{"hidden_size": 448, "num_key_value_heads": 1, "vocab_size": 16384, "positions": "rope", "rope_fraction": 1.0, "tie_word_embeddings": false, "init": "uniform", "init_std_qkv": 0.0213, "init_std_up": 0.0213, "lr_mult_down": 2.0, "beta1": 0.95, "warmup_steps": 200, "final_lr_fraction": 0.1, "max_seq_len": 1024, "max_steps": 9311}
Each number is 500 + 50 x the weight over its row's rms, rounded and kept within 0 to 999. Layers, rows and columns count from 0. Numbers have three digits each. The size before them is the row's rms in percent of the matrix's.

# layer 11 attention query, 448x448, rms 0.0288, rows 24-38,88-102,152-166,215-230,279-294,343-358,407-422, columns 224-335
087:536535517420538640428443519499518552423586427524524457467560499535462551464531496471574482449496607498445530428495448441481514443591547510468451460587462430488544461455357490443497567503517389539495453446507583573521517474523526544573446401603434557590579577514577454472458464539562416445456518511572506562473548520553457509544557481436
093:447457396401448551550485486403575525515527538470474538485500516507506437490540504507567546479489464578561461514529474494503500412557535512469489582523401482481488527562575512498510536500479431596510575491544533539442445430509584583529519538474506532577483425417488463453628628475512530489424525504428503501496449559480503414599456503488
086:458470503410495498418452469439434491474490464513520483499500464530437458405489447443473522555480499456499547486467546496498588439446550527519570505536400546497455534472538487482535504429501464528548442381481538518459508443531527605538544459549486501425408444591566583510456540576531525437479490555564534469489477602588468542419518482478
093:577508447463419495538405512487490613465577522525564448496412518424602414444514528530492535403507445577507481589513567553519483505548509489448490480584462546426429509500533409452568458499415420530485425560572535614489501513487575494517522509586418482434516533447551397521509509478528464511574547546499558511436401564561504517496530455572
083:509488559533476442554456529535474579491468489442600469562428434427561398488514473590544556424555447382543456606592494501528498539496550444491467476484568484461486492432513413591510418505500518530551457492515464433432492546338411483538478583553470518501538530474515540499528605480441524583538473465528539470513463532454570565478541430475
090:433550591533506563473494531457466449510491468466447492407433517517541449497489430494471500496573451441567412520436460449581490507494485347466429464522488476476448449510555581475487527488535490537528536427539512441522446465537524526594480549439399387535499529465612476530547571480553522512534489475545389568525423457550574525598458597496
091:472490464453596422427513489461365504550554434488434479533515561518561561496487531504568517522477509488519465466544591449494517547429482482530524508471488541504521504484585559481494451582504494535486550476481438482615431491445478485442561471386471494474505525559477433506507442420557461493449537492514445459498529419441604510500442521519
089:420570467497553599530580546431465478480452508445517460488500535495477502536482535492530495517469485528497460449445488501487561630547477549494477554492465499379457453534467564438485580467522492516573513425540533525550467517515505469491557587473467408508491483466470599512389422516492520450530509523459610525533516457414503400516554450459
089:514522469427493450503471430508547562389514601502507420487455473504518508495563474560538526482543429555523543609513465455429482483442475543384426513537599447461520489519490504448519479597513434543411451517522508508505484420467571484536445458525594571524497502464409465490442495505441574596488468554484503502485427502514408531515489469518
099:524421487584548543475600539507524531395480484554610391459561487554525483498574472451488456426569511559589469616438568430496477427480522436513514405580541429466560507513500483511429567544483524460517549421523528506532541520512521484454449458471424413511576584627406501443478485551445463568630503539572521462496545494553495508473535500549
093:556530583609519540521492398644572518451538485461515508461497462491564564477544548610518489448560429542562433515470445489488508467455469482571453537546523505483462439510534468458513488537507414473498481508473401527441442526398485407523573478446497350508454474397514575485573511475459514509530540479476440463509485524437490554579464506437
091:548538531502595439439469481522455417565388514508464559505561480505561487484446627532412517507467448469480512579510526452536529526524492524559497554533477540509504496520503391485546481565481448537587472505519520577441476501518462544569552479565474518565471516512507437510561510519477537608470504532383542534483524416377486549542544436598
090:420484484580529420383565515478570464478436457438480449524520513460463523493431400546506477515495422498507443515546522410490559523490458418538469516399457479451412501507485567486473572487487519500566496501590518565438494449509505474567524562544531479532471491434464553518475448440560592508524558489524419532513477477391461492551546491523
088:503412451515462331461430561436391495468492450509530467450517482531553461489548547549390489511520540458477558401499597479513466439435461496479457501472507438521586525522426542484440510443576490562464603498467496439485559467545496495425455465520544476491561580600415499526493527549553517517438433584480495540523447593567432535439498551476
095:511468497447513626613579512540528507418480436519488400570448479429482503464473459478524484483449589555550549550448550515453536429466575463436519494486513474467416549468505501454504476512439468630436492583536521464583457570426505524475599396451448534477491473565517455428435475526505444449488522471534563526497612419550418483492531407593
091:576452394505565443552405522510478532561613469533542462424461503420564509489574484430517468423595487495530501509459482441542553500469563487489532480522574481482494456332413468469446532492499442490415438572506537478515522511469569392492534419478455590610473535459515499460490426558561554484631475549473582567378478534561444529536518471549
091:470489478487511521518553443551510535520536493491509525468567437429605381559584579407401495383501562514460454473509465445457454374486501440498530501417550514423481493466518486551595554509486555468528546450516540501420445386559502535567541522484557546554528512463545508417522430363483588522508510521488504485532538485440600554509447547440
084:519438553527571532498528468462533467518446507476552595504421540443473482487432415504471455498475499436405481559509393553473527489504542542515502389498502515453396561456469510413485540473531547513508480485452470584457454500508547501456529491468581534510462462522465512575497444493488570494492512531485530474487472485617511537523415477504
102:611467459429467498440468490591523527445586502563474581476510479610589464507566596526563447408484488454479542515527497504514519481464483493554538522629580484459498561477491508479417574553513455460415489451500511468461578441477584494443537452543435499594456509566412464482589497459396417599516474526473557476446464531476496539466533420456
091:493504574582516548430473482453560545461472480456600480555525508475420492555555469563492409503557473456463399483575448504422489540462513532482419422501544462516419505480544543475521476471539543431507515499569528507412519487451464537556485538625494488492521384458532603384481548443444464419454511484518472519522413524395436528488552448479
098:554483532517507519523444419500456498586532446494577430495480590540566486546412511500529545512535352498592426494477499547461493544490484493452539490481412531512465528533473547573550547461453545526531643419437438518521559527502424568485447530450569436544500479459624536546587583494603523491549442477498407512537561466499519564531517567527
094:493478467545548502479532489548527537515556423515528531649512552446518528603458552512486470473499452576517404460481505450452494480517500467438513429563485569488497504447571490521551523575544499514509538486481472540480468477566493451461542423460538464458622660461517552506526509431512507514504526483537435456659433499450578482512497496441
101:472540483460478448483511544537474561513473442534488449546442543581461459509504636517550461568416580483492592528499513426507522597553443537596543518511492428472538561527398606530476519458462523490550486469412516457518527496469512515391537544493453435533571509529500572582472532419407507560502534442379487469516489457489543384500520466498
092:512464463398455487464481493589518497460551595525473462522552465393413464488555494484549525453519388528539552522478526491459470450454502566411546482522623497438526445478442526436537575554493517531460496614514570515480574512463538504450458538554486484408560532548438500550529488472410525457502467484499530488469439569560412491465483441503
094:492494534551559457432517464500596592447493499502562378489518558510576502577529541486452440461526529472500501541576504434489483487551486504477580382502482495490570474503456509433614512567458524508501553476503447372477516467486456459490445540517566509478552578467477608468521472474429568477622483553567539514553437509498531570564471515504
108:517450567537403522498480543503562468423489461506535530567501515476495369475473473489507492509553467534460472567546478500412427493459425493488527469508421489526405482473576544544562482509431538462498578450523452605460535549499513472501398571472541390549427542419461456519554572522457656488493536465444486472500531489517586544533407406504
096:431438571479509462450456477513462470523575532516590596571521499523599402484536487436510521534461606544508530487486567571557504564516501558492394441452487441539513560437520493470516555537515550510542467400551532565426489593566462468444574454663601427470460546518474473514502531516429616508543473490501515487527496394678565459413482416469
101:486514511480547507426559628423492452490502537542419506512466525473564501464468503550560469538437465415549493547457539515528435576570439502518467573457463482483577419475400484526393491537492581513502508407481518558476438447480558483522490573498518511567477438564445626529475476485540529474516474460403453547399600447364474477500480442510
110:493494518451460438438405513443396542491524532467504409502588456423476538478528446509440556515551466458511518445548470430484550462481470534445430503428494457589494517489465450485557455401509440454490541530430492496542502511493542503461457443476461494510495535549448438543462581589626514521529491587508566456442413574536516583481486578455
119:521509503551511479516490505564654518454471518524452474486432415520484560415454551402486503482540554550536551519463595513494569501498564462452563516463469455510481505478426454450515431528412501530445470474531463363562458587501479440583458512491474599506510441493517579415408451579543450508581512462504511548478622509475344449515467499580
091:438529487642493509616536526497493541469547584465514496468513473491461485446604457454437460516626520516469522545386462448569438460550555537471569462470610499508491550358543519527605486539389502466554531463433534522548481553499471500499438500586399455522481514544452495441516482531471530460575513502468393482486445521445467490571535543565
083:543464460471556591500574515467535560495640517495488470474450464562544588533501478445591556402486610487391514497489443475507469501590559530571486485621482497453439510457544458560460572473406540433495570503657332550438471480494519548526507532460529442596570397559506401498561443431556575496507467455539494465555470543547517503492529484555
091:466491552430421509435559466443518517500467463481601500568491585479442470527451520542513469554539393456479514444507604510430474502392386536559513524426504498541461559551547512565476511605546540476561539493433547531462517589355476562543535595492520479487486564580564569444451522590419503469426539458536544478503382474499506553508477509443
094:596549508495497594477461510486447472526543550477485503518497448557577562457539579495503505490392497515478469401575442490580570481499512481451486524583535459489512579591553549464433536544473476560577390505523492380513488457479505507548610459478500499477520484489490553571471595414430473512370462586499449496544553452489572472570482427600
094:493614551557507484464432485499518540491573519508558495550527513515527455528524512556545506599484496547497441489526486589443472553458536490366501512488484455516470521451582547422582443465536422406505487488448453451459579492546537429468464532613462558471579493538430501505464549539439420532579407450480629592527486514521537523473462461470
093:497490489585516463578552438501512535562519431419472558514483484558443415488591540521452510562539438513411494527424454496482462359495533519467497452472549554463448498538576476477482470516444520510428475558508528537444501422511498511496524452473416464493529413553541419478448595453455571537533551471577520496394585530451504599447501501386
091:416483429517418504476464451595561526520535449526520504602571581582570386553549548512566543492663468504515427447524609517487494502559536470399487458506437501457372519500401438461572501490554548452577426460377483459552461517538561441423497589534531556528478586511515481551570427429469573414524462460509563511544458534538563484535529578497
085:472599519467472498514475545474497459465477528507473501455404581528550535472518420472422540477487524498444545544494471459529540490502495449529509525528551465550478497500370583460537487483525452521537538425597425411540540472480455567606605437486487496523522551557387594593523541418461521508508553580524400455485511507559450428552577503501
097:472485459589567384505499591516467560522498583467470525449494486448428513479553440440443556556555448571479532488509461516467561528605476482454516373495566555546556397510397558452610413539505468545548572435382570450478570559591443459456431557541436556495573523488419432546585522605548536474453444565493466485438508492544444569488505623570
091:464525559596453421492538459526560504473474478509550536508414497485631475406521511477489526393517527520514472395502502421503435497475553468509493546459486557470548577541453518444565470496499493480472531456527547391478480468441504464488506533445486639436522541470543525403564526471507556543487449522606529566543485541498457470459536517473
092:490540563507448568463525452565467495412619505499498473484537526534415438575545458589418453497617517483576487453537473611496416503546467536592518549436514473548482489485448520528576512582553517503528455456514544512477496472549446508488543468510491479583495449551481553514533503566457381413551488484473555544478520500459530510556520473540
104:555407533515489469541557426466440597499539576435508515511561492442480505559478473465605437472540468620565533444514581459567595464524440498461450517478546381568608494462540457564517540469449476580536501563388565544560461511441442511539471520466494454447478508510550436651510435567502566439486495564447532458514446535535498550487582501510
117:547563533474498513562540554470406510551459438544440484559379470495451493421425531519475543594429522444473409530525515505578503608543461534516524510467462566527605502476514491519415504520533526551498443525637476558496483590496447392563449575533448430532482447457457452554535484465512569531474446493436486513456562432462485437435485472510
094:489568473517496449357470376399491533555488460525447496489526422470489522533466505545584583523492527586477523468513570506473517489412553552405426520448598479533574461575558532467571467340574468504541507491414564396476496478422582448470478553508495528475455434443497525556535516516666534499592522527593552495444570453562411543410467502514
094:418498543573460486491402449462603553459481573520526500458537442456543559429615508482463452565512473542613541505486472473445560384501426433488560404490397516427460587371416508409494483462480440531421489446517501465554459520624466500456506434468488537505493508525496488451530524555451509521443457427439442492470464518490552469468496541494
104:543449486531587431535510552529477509501514445566495521506504537514480531574362433482528461505429468562448476441438506505543560414445544500448472387561485563495417456488525528413543468554416502553535416496565506513510423530526512452446470458548489494533575492538522569457537415505523522529562488543575482506499561472478517485421502592439
107:458522527492548528419534527475344587517541503525426466592475465449394565470509517493456533562523512503476502500452457429473515509501463438522427555537467488512427492524457581475549517557433510456610481507452525450438432460534410544527491435502414474546454562496458412541493540620525424486552552416441437504508618544514453516490492477426
115:442516429515549513569442420544636541594439472440448497543473496388523490503557541512563558479528392486457493545467421477572496529546408516474506482516549540478508507521498517471474455497506482380437555568390490499461545455516466522546522568461533471423462481422402493545477468534469533485467393552434593394470386534467529412558529596562
113:414462465499582487516508480535410502541484486453444466449588458488522474443552465437459504571538530538522489524476474332519504495573535439526488516470480438481521534495509477528458465446469535586567456455460523435517636522533500462406414524502441453486558569596534504521498575502541540525546560530452421599539535451529474423541563521460
108:438543506630551544503615457460498542564505565453552502593451562477517533499464467478319578575494513537484495523548504534455479428458490457539436457414479581418393459479430578455580556452497573391504533489449404428490547451549435476524531532472468423493560459504502513485469438400555505563564578458538500492634593464447600473536499647552
101:444459393403441494510500567494477447451403521580510524517553500478440554449574420498456550514472465405450520532561503453528486465387595522577429502417402475513511431459494532554499539548504492561500452444617585456486512500532470451467522469488450552507506579542413538468478533520519431499495509569535473601440559480557473537488488476416
105:470580458528507564537538517488432499489460490496523515457553456436428527471461579617441416479516517476498449524593541489503529521473480483501493531455535514508537550556553525573463541433440503546447456487573543524492503443474464479559472437488463395517606539499619564528532574497497378565466555461560542480558412562460469525441555442483
106:538456516407561679482563486505571441444559507482523410524485561572513495517596581552544512473449482489518509570516502500509512536588526534522496499483475512514534585497538470445480540553452517514502451501565539479511531468467541549431507495519499521489469464417503440505499583486484445472375477462456466473517550549428445503544558439550
106:486526542426497559532507476522516529496495479488502554438519515484461532514463494518490460512452511468504521578536589537480435516506598455421410506527588521612381467454540455547557416476564516520494469618588510527454493507502438444533535531566506565575452528476494543520451438593476525437462608518446524490544467441465525547603440580531
109:614458521486494554542522519475559416493532443511440492462467439572520607468507461456544521422417487573475523493451564535480506508518581515534480492486502513552519488529480543519459401396473496490505513526523484468523503500570429432457450402393460527509453535468489493506414538571480479492479525510511522603486573511458471528516434520532
106:518493558486535556494491527504514463570605489416488501490464449474537492533526526484554597620569503458472469429503440536589390534487537462529532487499468540481544506477396396486498530427586601508405505621513487481568529567444567575566588548472451457434542512448446577575543449551453531484468442619479421541424508522530522378510549496462
112:510519460515601472584584530419547487502467592521396455488440498484459564472473460502505453560477507547514572524446430468614516568501496555589609563508459571509533412509425611468498459519431534631527491515413463532467445434504450452521475438487517449540497531513442548573500531579551416395484541485593451436399494453558519422463468542470
107:502510527508608487479515538504484448487466519406452476487449563526438440489503454568582598514614467512493583489490498457571515468478511519550506570402470536470551608474380469453473407464497416540482592447426353448571543523464485502579517549425477511534575555502494466516554573518496534505471580537441438457418490559457482526503467524525
118:546443525491478449526462476589505531434526574562454527428514444589565394498474536477445470492441501460455519549520527469485484462377591481493529485543539427539510544473552530518561519466525550498488481574597398602433566506511474512536524476488508409520554479535531528462571410480420643498477608494554549500447490521514490497490508469461
099:489528476468551522588459424472545461527582570493600536521520530477541444487559556562539482450478427542503510496434379505528501430614475506459536461436544598493537528487417449493419455498485537502386464566550540473550513509560506550381499523405541559431455507507422536523434529493581528497496383512459395534478439454504563451446469550477
096:484386526354529504482424561424530483488548535474435539525512497438449448516563513539634581502474528475478519560488436506602461509555475457569492539542440415458505454580423397496482505430495421533496615469463458549604566595574526520502619499443527463499476523407595483406518617538447426452428490534497499477528529474466547417511464435546
090:442471461494497607454414586617482492580453534473450438529497539570530510520432561616597458523424430516556545531487568499452516556510440495513441555506443434501590477587574475544480424536525436456458537536546491551494527588411517545466555482439526475436513460496580470604424551533513506505416489516430434467573580456405502422567476542476
092:597465495568518394588488504510552445495494421467549479427504494497429533506600537448516520434552567502553608521387462503545449523477477503528552512537531466475475533447404578494551385452406488482473498480403526451547445611511441514475450554516416545458403466467501459473520474547512410551458424497447544516485526585526429497513422452481
092:418447538567539518477462543501490533508476523535424540504460530472524498396461469448468450409500535479512458452508477511442430506497487474446487493351465539561513614406450534495532525495428468433524573582537428563515545509462515589562475550515506522453494552469567405433541507516530557509504538521480571462623526446480523564559536610429
084:610469604553527480485717533510484469504445515548501518483464454431524599529441474459422416527501480469480459541540474565468447385484529535426447509551465522482505518583441531475508543619467617429558547520509384517476505541546531573466513547453563482538474498505516565490462422447516505535488492484499544496533493512463504585462503531520
101:615466425428488480466451487522539448475551525494477482517410550575500540505567639649542422509453548415420537641523521488487467492507401500563494578550497502459475584549558490520385572637458481590393481514430561495521434547491485530434499501467474410473455458471520494496579492395465459529473473503430407485448538459459479421469470434532
097:441497464541449479462405458563625575387626440451556498572513532452501556586498542549568486534509592542491483499534475442448498541466531494543373462507492541482528488478597488458560537450469516448436457527494548581416566436566475491430631524481476500473574519489584485461428582421493488500503524585460433514507471491494499510497489457505
088:575503524508499496515435405446380633546501475470480476484481468518540504493522526467493502524536400502638427464493431493519504535496529500546545452496470444514524511465476503507534512497512533529453545475502403456597498522550512503483485467497520457463423525534599500591524456568549532592415439455401565447471535527495567597528462503517
094:440461557495517479479524524559526576580556466515457553640498523536611478587536522454545505433530446507524448443528474498502440459519445492461552396549567524497464521449551477527562513559481535477483548474570533544492516463513586533421428461592521459514495541496514535534588377390463489445439507458555507450554428469439535526514412476480
102:501486556415569557412485470499422573498398407560520504534484564513538480477519601577516367555467549403527484527529511473541479613486450474583542575503511485472556511495379553527391423527511509513501514422504462611485463568479532541468534551433449484557447491514504550596500438465441536576497551459516511458535553463467539469568509509488
094:550554506479436441461527497568487521500470510595495525636519515351393531539473503514465552508461425509578535489475495496378484432501513543507574452417622556487468521451501530456480508631501516438526536551463514588547438512443486473487495539430467543491488492585438458496554490516437432468495444467497462466581496500528512519478517555473
103:441544507451427506569511472572572474458542501548531496547537536540522454548438466509420524466560490448540525485515493466529563465517537531433553431487510472501547510488591480521572494548479479500491535497505556484504595475397498512476383555552586472544568610504529543555519507442358542540629471471429434539466508581459509496551531438426
100:521506527492409480505468465466610466440529489413525540481557457461447378454498407503457427547468486476511481506515545545399496470415445496469540553600526463552436426534490444559508476449487592457507483468546490578502611463521506514529408575516413451481522502443502491499512644510473504454495500465397453576509546498446549501609502455457
116:467408550448491558478478518424443522550524524410539567529542503540482527500446495470551518496440484503476420364509499547520475461489608459452422507426477427498515512493539480551645478519506459501518556444473526561525579533565547510406490515521456462531446452430476444568562553520487558504514518536467541522494452473502584504372503372440
101:507518547485541527561524577433506521521463545414487483464456553478530490471475467590482510562413513436581514556435511427459429516549501566504456613402425482543457493495551531422440542506507540457530581450530537509568553464507441469540456479541357432432504469508522506517505502523472510534532574497433382572485631507463493525408585492439
103:437461434455455520528445599395434432539634416513529396557575484441461546565527420554469533454527495438528533440503545521502544493506525508469465479468497484576418503550595464582607452357480447513475484502605469474523507441544502436474393450547445521564412558449380533534386522555552511478508522559515514560510468515527578555445527603386
113:466541529550545490510477465567632545443448601450418469439438422475528498475473461378437566494539525581555541561414562504485569495488525562468503546478529497505535512520476480477459446460417449561486493487465499376515529563503486358550486520438455540380550433463578447440458554654579480456515589460487504523421640558530349493524480536603
106:460501414498471497502450491493483580560433519474593483552507496566489481475449515489544473525519358501507490530555482412567500460397515483516502542491476456539550494506496441540428508488554534497525529496454571507497524454396570547551580497590597539437530386503512505498451482447509503451437533490448480576550420505457483451546507484511
087:518525529513501441566560426459543413510565531575527526520545422447504471445590536483484500497514474509536627541472440465463508568557512513475569396439530553462534564418494538558527409506553501550461493492489478472481501434598545484543427431433526500517413508529521527526501475544513459530584427445503583465516604491463422528553421470496
102:501394529493555484474603563549588493559465531519496507468513527476455467474574500444511491494486496535484559499409506472624408464544486476617513502404530430482498483492485539493529496615525441484478551515576564481511470513531485520487461421541578457438521561444491468416499489434385505516555489536530404566508521411570448419517493453476
117:475472569464520445438508497505521572533446452496550514558433474528487511507406508517458471469495439374519555526580483485524497482453530480505504505511539520440472424531500492545516550532534552478419470444570538534455515424428459565560569524526510429546564413509563609495493436454507515439372530511499499447492367543482498506526489514507
094:502485420467446610520478472502475456462449467510553451504450493583531517415471591609462466527423475436485534546560486558538539564547426441465492493521624456494561549505428496417427535478493477631524427442488537490493566588442481584526527450522530494533467450468431492536472473460495432563476498418451497528476531469492436454525506471519
106:496518482598468485508504402504548585490403502499552450492516403488537560453541612512525476544511567458578437423545468431536511538459542480453437460500469498527388563553533454509553519448483481428441519535541497552444477511402470532574514551520547528476493399500539527484445508544482543502479461453472593494512494525467474573492498468520
100:493493509519616487512474374431494522445503575525549476480548510509477453436521521560483474552539526456565383535521456524515523539530547518541625464484417519475514539504472481542502463564596596527503550513506535463445495497509488442527570498443594527481588486574653490470537431452571426463537495438570549597466487604485481469507469455488
107:505466458520538566562498463509577551589445481361581530511549517571526441551436559459605545535541464582494325446512476457490462409498471430531516455498508562486530424426468392518567575564557548479561422443515536471539535448529537448511509521627523544545496543569470459400463378456509481462523523457537533569522466549479573431482562553474
112:426491431498510464465454536550516521510441372497540501524445574532565522549440548594479408625523501373468506527524508470492530555498452446596550490413499421470544501506478547492488451511585598419457547456548507478497460472470472577497519494516523362484521502463493515484554438445464472588494471447521542457578523543460529431524469514375
103:449487487557514504477501455518548529497481532503574479555529606459449528613487431531564567529514523550588569509464538515501542414564544549476530528523658478513514389530492471399520378580577445450464498461446566529597542481524425421409542582480459487491543524507594590506453514480551417499455459459561473492459481528559457469463453605494
111:462461484538521437441592471588652498557490537537574462469491522556577469539381548446475546499535486456452486495489606466490480506461481470551543488533464486551535433475394472406565476543550581612442485511520524439464487437451434451487466550492583458477529548472628585413507511560506525524557494503494530539547551512482474438577504554470
113:519456557434517473522504487430538466490576528535399486498545471444394474506512398507497541462518496528601456465473545474488477373503463507495497493593546540547431503491464502485536503484524425514480519551498481522531522494502499515500405487507456452587412484484524417500514641532538498479540598492475447593478617391590469572502547433520
123:571392434492442476520404537507506506513527524441508608506619491466540527554525479523510522470517476574397471493444514467465482435583509486482443494536527431472564546504596538429523575411520447548449530398508475480565479580566494470505558473522475532467362541442467481527493604500454479474489443514470548451525451406526559495493524550502
110:567476467548453559517605500510465493461548499480452490496469567520547470536480521547500474505482506504459430596451494523550546544590443576462543498512457483530635524536419554477417529499564422541590454369499507571536451468515512571560465563571462450508527433468430512602432499406521420494502438504498432487462561411491544522505445473525
109:527612478497524535475551581517539525474535510369494445528617499482526439551491559470531558469528491517500432451469553458471549531495521442470473591454496420584465458539471408507563441439493383508542456536481461358511492420525564455412439508500480453607483482565485446484492470545605519498584477562525555576503548458592478601428529510443
103:481433502566500547481421408444572440501480541480546480431449342503465494417502534466451590502519479470504546452503526488454539417487457511473569415541473540505588536479401518447569401463483448582445405490574551483580426592575476474498525493432466592440551443483588539561479595605576529501508513393448494547467589484498438469535466547508
091:489541498525419437456466438482514473475499435539595509542436600460480524542389446379484567456503544508518477464490541569431478533439436457522569536528438352508365517554461476580376506503510531549537602477483479504451536508531456447592534635554544513441474463462486503568603542460619478443522512521391541476547483498480463527416469435551
084:472525437517538578563585516465546437490484561545596497508554427553482466508578450490548422472542480530484540491520491462406623480596544521468601482439549483470534505479460455458444430607481523505467460461498488512566448524489506491527390458513471499562559517500582440516483454516568437507517547498539471532494500428545467476530473464463
094:529476543500460479541436452496624447480565617403491490494555460559569461546538526481560494547499447583521464495560417459546515467502523474568485521512486510490494537552574554443558541602424464562482500508582432480482509534529506443595527552532549504522504561445596540570512464463526640462542461601446418519488564464524404517491546471504
089:424587451468498495439589571485421537555505489509405561492390541432458512453507532521513473504562528504459519572445553567449469517506424513471578531455562547521428485456568485525462494476573545446545557506502443413413537505367447533546512539576493477505497458436421486448529560555485480570559520493497558498585418462492444503475454434452
090:484529460495426468427423458618532611547512532394436477502481607553445415511521604554490492569470408501421450531621418482515432478506534484486555526523466433543502483479520402492480509549502494583472430442547462509479560455501516481575544458524475563461567526499525497590504510442551483546604554482451560542448411560545570530513473561528
091:490355450604486470444450478516523619507495532441496539582567491517446408533582534557493545553482479529508429661512452535566449484520462497411526587560527466418489581514586451545499533438472512487567514461552485554503517660460508536512501494497483518428493515524445451536489525554461535463480452494504575484572371550540556543490458433485
095:539497508538444486501465453560452511600443496579447503458476561510491474408496454568514484429450501496603414378545508577466438496475563525478532504474507424460517579470484593504478419429497556493397542542393460494452479527524484554463596607559540473536536503495497522525495411507665442476468470422476589543423412490533497521518498450503
096:462445491525530486429617552571446516601498483592447518464452512470482579450507546475499515532460581432490474478470522507508480485519544529497506477512588571533567532558464568427478494614478465423474498456460494483462459533548516449447463518461513465496500519571591524523511567530559403486540445527517480525491484392468470421510480512459
092:476455485528484524549491504476502495548502438474585482424474570526464479532491431417569516495501531543505425463472450462486419558533485485586533496547427462518436530496466550519452552497498469464630467528604471443553522543541507537571442544544500421477594502481665590500557443432518461559534546403603470535538467538394516549544585441489
091:408449442579473494481499537513441490480417598422518518547546434500459491582526462492404501466607485541476500512510562474451490378596497453456392438481529507480459441519442473362540389516471483472513572491509559480564497586534516501388453528480511505553476512582514543528553513618520535417508519493598509460460474500543422479463547507433
095:486476448582462609499487522517415471513578575442449466419540528518490487572497537426482490593511525495527520497568496568453607481414485522478472396572447465480419496548516455492570477547440416469494513521507404525555480521525471504543587488436549496486471567443489516488570498586494489498559505526430569483450519430558528516522511447520
096:457465536485525396551511549491476513493484518495438506505471572412403591463486480545488519508521445495547456453495445475486532456555449462468354495509505463538558488510537513510502434583444452454489467568432468513451492551507583518489416533499409501515448523476437447475608565498428432482536508506473445554403571435366515623457551404528
101:506498580482451622509564432439437472533447600444434456487593538381575569495578510525555531502480508530530445500548443447554389596557496514457592470434432497531532561533481544494525501490476481515505500554466531515567549511521464455527454513441436583457451490468575560480513532660529469482452421475583485433512577493554510522524515471478
097:402474510534499506531480511510425447594460430473511480469463620413495520483395403410457503403456476499459513533507499529492497577429519450409546509517412496472497398457512500550442532438463653561462532484465475479424517470539413489552455583489510375485473503556450587491507557422551482514505561443432555470490560574512509515491532498477
094:487511475520437445473470524502522502493483515460518520439558576521516512411493555466402528524493507470411526540469470609530445503406460482469421478522512454511470477547496519517604405473566618540357500554561504416516478449575455526469481462501591510459476520532454512564538579606570483515569496525523556429525513457552450585511436426491
090:466489519515558512575496499528473476436547533498503527489509435528450477493580462515655575493457453497513544354428499469440612459520480561441515511517549563541552542578474508472555428558376360529514414548519500463534459536484523503505476457454441521431411488460500410533456497526543566498533498501585457542457603447489481471462441509484
# layer 11 attention key, 64x448, rms 0.0293, rows 23-38, columns 224-335
080:545491496406497433506560474500475426457529583437534526515600507596523518533540452491437604439441554529434511523466556505455498524538608560552480506501489463494531487488528534539501493501432601437499481412464436630532444621535556509525480472471499430515481522598480518473469440486495537535547513472538462429428500452528447484470431448577
084:524519459505544405489553456493468533500498573472475499528502516395484539540522580621460477471566486536599573519547433536446412375440482486542457484420456486542490500503542488524571482439477385447564510516492486435573498425434551552516480542478463476536522446496487488571450434600539407508535526479417521496449484482427468588464430562534
087:513534481540532566554372484490466428416582579446485532503515467563474486496538581564488487506500379528543469412510523467509545533588543511449533553511533598513543541533529457527512430520480517561540501498469535456564516487507520406440613466562500615477522495498524465443540499471543498540545477514519470534492430589539462434538451407604
095:527510548424466478509583511558469517498567434577581443556555556559432419615454508489463516557533501479555499432513575498533552455469491510506561482505471375479483443534485410512556420438525525562502508500533431563550491527471492487506497554466446598502481539507532490563461437599552470441657480473617456507399449557470476569468495497536
088:598530475454482475566470486563483542527386414530534520493546526480511461567431528605581476543453498510477493442521405433506473483377419502443420561526575540580538465499481503499461523514579486511496525508487481547503429479511488496522515432429494484470479418566500491503456453457500442441475517473529490504440504486490376541483530548550
089:401452547410520473495546503466431471447519510493503460444537493478601499523538510423552554499485421480454526402478510457490488515594528574523593512473522497530533522588443534553425401555580472525521535547478477506536653555550514501499457512548512592544511480436449432469509548552530473474561498508548485360497527422473503506485506467476
088:536469481575442462468520446441548541501517524453432488584511595396570602552569523533511580500542601493535514529512493469586527440461571536470457519595553472570477465497434616438532504409575447436588454572551544504514583447553458556482429507558504557450506510532503505531535495486433514528562539508518493540532459552474535425535522483442
099:493436438546492484499497382528507444518549558393520582457516530537475527357487509452504532514543509543495490519543508553548518473522543520443456459457480514486506512536607456449494543483533473494458422490514585517534509525610484516511465478471505491473639411465549566534497524409555517469498503492510453598540587509491424402518500458562
088:473421570515569550528479491525502555522562419461500459513542405558535507501475486550512439505502536526486433383588495468494407519535520478530494352432452514536455507555484486446506480531498535576647426487556458490519436499479445451518510541503562517521444450492421439511568426520581557380440561488600490469482430555571452539486491437521
095:520524442528488530608565555503476623553499512481474432533535472368495544549471437551528491532540442442446527434444513492531450459488466375505445505567471510581364487444460530486539478456525480542566538459538474519546493542384513507542521467434479475476439486494457517448486439582387441515543482478540548442432533529503489499433469537608
089:509574364466487490526383574536497464453520515469569572547495469559516527450472543485549519523425587565542537473477570530449452493543517511549505445580493462451488477451459459508370517530440482460454374490562530558462561608459528402544494543526439577445545539587429562484443513529509555568559460430503550460459457526462497511477489447524
106:424592555533507480477546484474515485496447429561368454487474584570445509466545496517479519546508501472541422540443501495575536476498508483493592470531515581516461539491540554538519475573423511466490482522493526487591494366478495579569525558570477493446465501474449548530590590521376504462536403441463515516598509487449490426559479453528
102:552512456411479471482490502513436468380499551438494507478515479513542443555555475423535500374542517555524497508405543468552522490448471552605478465475498462431549517515431519455509469528506549539453520522483473531566419522467468446402576539454495419478466563541542488509551583522498517464468537529493504515518444490467459593477417449447
098:558460472510423496495542609517559499386503541452553549555497544456514473491454541513527517520440481452565455556507433478572450499483504515566511497513435473431548487436502447517428494673516482506414515547460580520537509448643476480513587534455487514432543453511470433554518513529444503530511449475428430494489414479479463550489549516528
114:473500482461517444487569477487523492432577531544471511542529454422444545590542507519510528474487485522406489515434521371524457550459534412403447544463535519453530521521482508463561498527424473525492530545531605476545575383465518466592512432491451583422511569496556530537504468492476423490522587507500487449425613501530493439484541524520
099:509421526427461454506463512518591599501538517455512555558492525429507465465505424533547473540600430515564460501547421436494451499452503430514482452488516542451501501467514486541558511609476435506540550570503505488495495445526461536578602503442496453465421483527467440491530527501486464416512459536459529597487529446473503465559472510501